{
  "n_head": 6,
  "n_kv_head": 6,
  "vocab_size": 8192,
  "qk_norm": false,
  "bias": "all",
  "tie_embeddings": true,
  "beta1": 0.9,
  "decay_fraction": 1.0,
  "batch_tokens": 32768,
  "train_tokens": 318200000,
  "steps": 9711
}
Each number is 500 + 50 x the weight over its row's rms, rounded and kept within 0 to 999. Layers, rows and columns count from 0. Numbers have three digits each. The size before them is the row's rms in percent of the matrix's.

# up: layer 6 MLP up, 768x192, rms 0.0893, rows 326-339, columns 0-95
# down: layer 6 MLP down (transposed), 768x192, rms 0.0892, rows 326-339, columns 0-95
up326 104:526474415504434465393531473541450622460460491595453541540467493425509569514444470497493492411356476496464495517492508451476565566591457509501470511478550554491528563463502538407583487409495543450485499537505528473535503444547468481508472513564545528482415558439471428502450440561535445509
down326 117:503554519495452455563483590483506631473388589467414574441502409454444537513554468468444434482480389427536521574570457591504425491422482486518516417504506457489515512501486444560471504416543438504523455448524462546442522466571484509543562601534415478525459577591461420519455479508429508512
up327 087:570399488481492588526413474486534461365488507464464449567509495489459646479525520539521411499534438474491574504505531533503447569642511548525588453566476444488481556571526581466373540453490523446417500476558522536441588533472521565565463526510528507523510502536471493631458466544544498499
down327 085:494513536427463586498578465404497477481473493499483493537489477532478701491416544499397506457617495490415530548513580509578545478456502483495621431500478602460585552498494451596364405546526470481503504526487489540537492492490492479511491438454428500457587525467478550568467539506545444561
up328 080:434527483616560448452501463525543485495466562537446438518553490518425538515440503490523516499479544473601505498557495475592444489604522536475421519552483465550462447494466486514455474504530579494497468552532479526500510500497585544520568558434423455490522563485562486523471444513530481578
down328 081:496497478500451535519492504510417616525554558413497519484497561426568538561461468452450548473505499538423552511389522595442504531436490536502534477526485500484494528488486573516558444489489373449543464380445508482497545480515509542383429505494538532446431577540478495513490500467540480451
up329 092:491497557466547600407563541517503479438497406552451532466473460503494509474593451557461440450544415499490581445601512519561598445511618491488492513506480525467474334549535501380438402567533442586537486467517529470612471527521506482479369514406496579435560487526513505487532555635541514599
down329 084:459568448588438447525404481539467488506560559505579511495504495508406517385567591525482582561506601479498532537429509483507513532519527527481479418560577434476409539458483535455545533515432384515418503576410486542509471487519472494536491575545519534523513532507437504563524523365483482577
up330 114:595486494502515461505547531527455426448548552449388522592535576561470543503597538590562421469456364478509505537430425465474405575432519501445525461478513441523540502525501554434447547487440448406506493429509468534445549488497420537548525458464504507455456531511461483467516484504516485538
down330 113:544476473398515460510557493439504476537548456487488532550431505542547541523487552473579556470529504489440491542484552546574460536523508429544507575511425476510385447429489524521453466472518456432633571425464466478571493603584468483522486499477450431418584526476459540444504629533437553551
up331 087:478472464537559492494430481432499467506542415514473468515496548582483609582564471536466352543466483491572412493564510483477593594470448521468556507612491439515524483473553527520443478589442544513397577510520537438599497455552558529490556484499472390380512536495483484495475447522531436520
down331 099:517524385585498464497415488472488502570511543517547465431473541447480597509504501511472526550385543460494511416479473412450505432469407424529515474456488518497481571523567505513555565519508399562485527610554464470528510466540566495498581536559451513574533576498547573514485472519498411442
up332 110:471454518496489443474533436521462481459494479576474505478516466498435543548485541547532439397418498468526556502512511508489483618496551613528491441549501496574416496481501471501518467482508507540596474515423570404549502581450439476477550577485593423597534517551505445507583475507537541572
down332 122:504500455570577469507454508486523490537489536373544537523500495529483490401417534449566495515396456512510508492552483545414488481468507438619433508527556483523448495506415390569414502558545601472471505476491552510554548461434535482428467439537449369488446548621448478426600509515501452541
up333 109:548496464454563481433512511522550527504467554549561567535501478552510530516533389596373546476467494457545513563457501552566437526525612484520582489565501466459502529492462431490533403587444421548494525566530526418541485521414406502420450489546509427484461488532573485560509539534476498515
down333 106:496538461471509446542521433467471516454454470507593375500517481513581420533444395539464567469457566575573433574488547465426606476459528499491405484423468496538466638485545503559626482577425430520509526503482560516493531511587493485450557558487493527449435405495491413489556561438474517525
up334 109:552464482418494493525489470509487467420542593497527522480466521508491545506446521568466505472514526479480477509470502632531379467525508429612579541418478436576513484553522429495574516508604461579462539462479498503500521525476409479511495566455486523514496440489627425617490480516459569502
down334 099:554468386495589439568502474509476503484480450510457508498442604517424553550392584481480593471529561517495488551532539455520521490601554464591447513484549459464496576449525489516524406441435464504558547526558567479506481473488501536503453489498473518461499454522425440484523515553551550478
up335 103:479434540434491507488399373499510517492543452477550527557416513493374477504504534558615478529523467487438517453551526446506563492624519507489496516545573494506574485528497540491528526556501459569461485493437430541481542397532504466555510529432478528609516442633541441554459510472536512524
down335 093:464514415480489498498558440504444430550572575462509427494468535601491334471523552579505484567545437422477507537548541551528439502556519516493541500611486475459488528475543437492420536458484538564510488451509454366410485502650507512499516412621611454461458493532535484461456543560444552457
up336 104:488493483465501449478486407472514396582384652573480528459528420519560521518491554549454506490529505444555437529438554504588393478497545563462512469414576459421493511493488497418445452510559485517521455449557480482495420606531397580439625488515457419502537473536486561582491511633442533440
down336 104:468446556515445528504472538571436527594429455538441658481530490531549518440521568519380474441541531377451483573533512478465429519446500510461549592431587396485548393482596476511484455501461432479462398564478536497430492502416479523475513583533481416613540495524522499527486506533453559476
up337 101:507426513482526445563557464469455496420487580530402556525538476487442565506418433442542447407545515527507541500349439442493507489564555463526563553442525446529508489447425565454501570504623498557375481472440498615402513526546479574524533468544567514424543548456507532632402500575540471449
down337 105:492538500472462542549500470460565498597437433519479619537470469493603519511618524498546494557403538592457515505442497557555499450430461506489487406519505584446456586470439514502472539466473469560483481596483478419415550506475490471437420518521467436478473603472521476478544551474520488595
up338 098:537415401506498550508497448555478533409430549520487490604367502491472545541560575558537472467549449502489484506490472451545611574582435596511483492496428519560583528514534471467479556456559529439538465524503457505483509426479514551586543567478456539477566484514570451483476459546535523490
down338 093:497471564447553542482497461495411438520512494486538463499438579499517649579482505530539546519509479546451468467547503492400490453450456427606545487530411498497446528560470577505381514515542443449549514501512475487363477472406512537507535574536497459582579522552453566535456513512559480482
up339 098:585448452542471426545486424565481626507496584486492598500539462492538505479510563547453516383437516507501506586446477469510543490563454473512595421511569479589456498451347438502564479504469472571551571487442493388491444491475465440454503545387501492514520494489468534450413508556562513546
down339 094:456526509573517525527501551571520453406396482455476444524415469510461563559549509498449458580542382635555455480497569531494428497539498445468474495480457536488451409502545420485506424502547496417474480553540436521457516495515620421454530554519481587559540514551460477558537496449430493490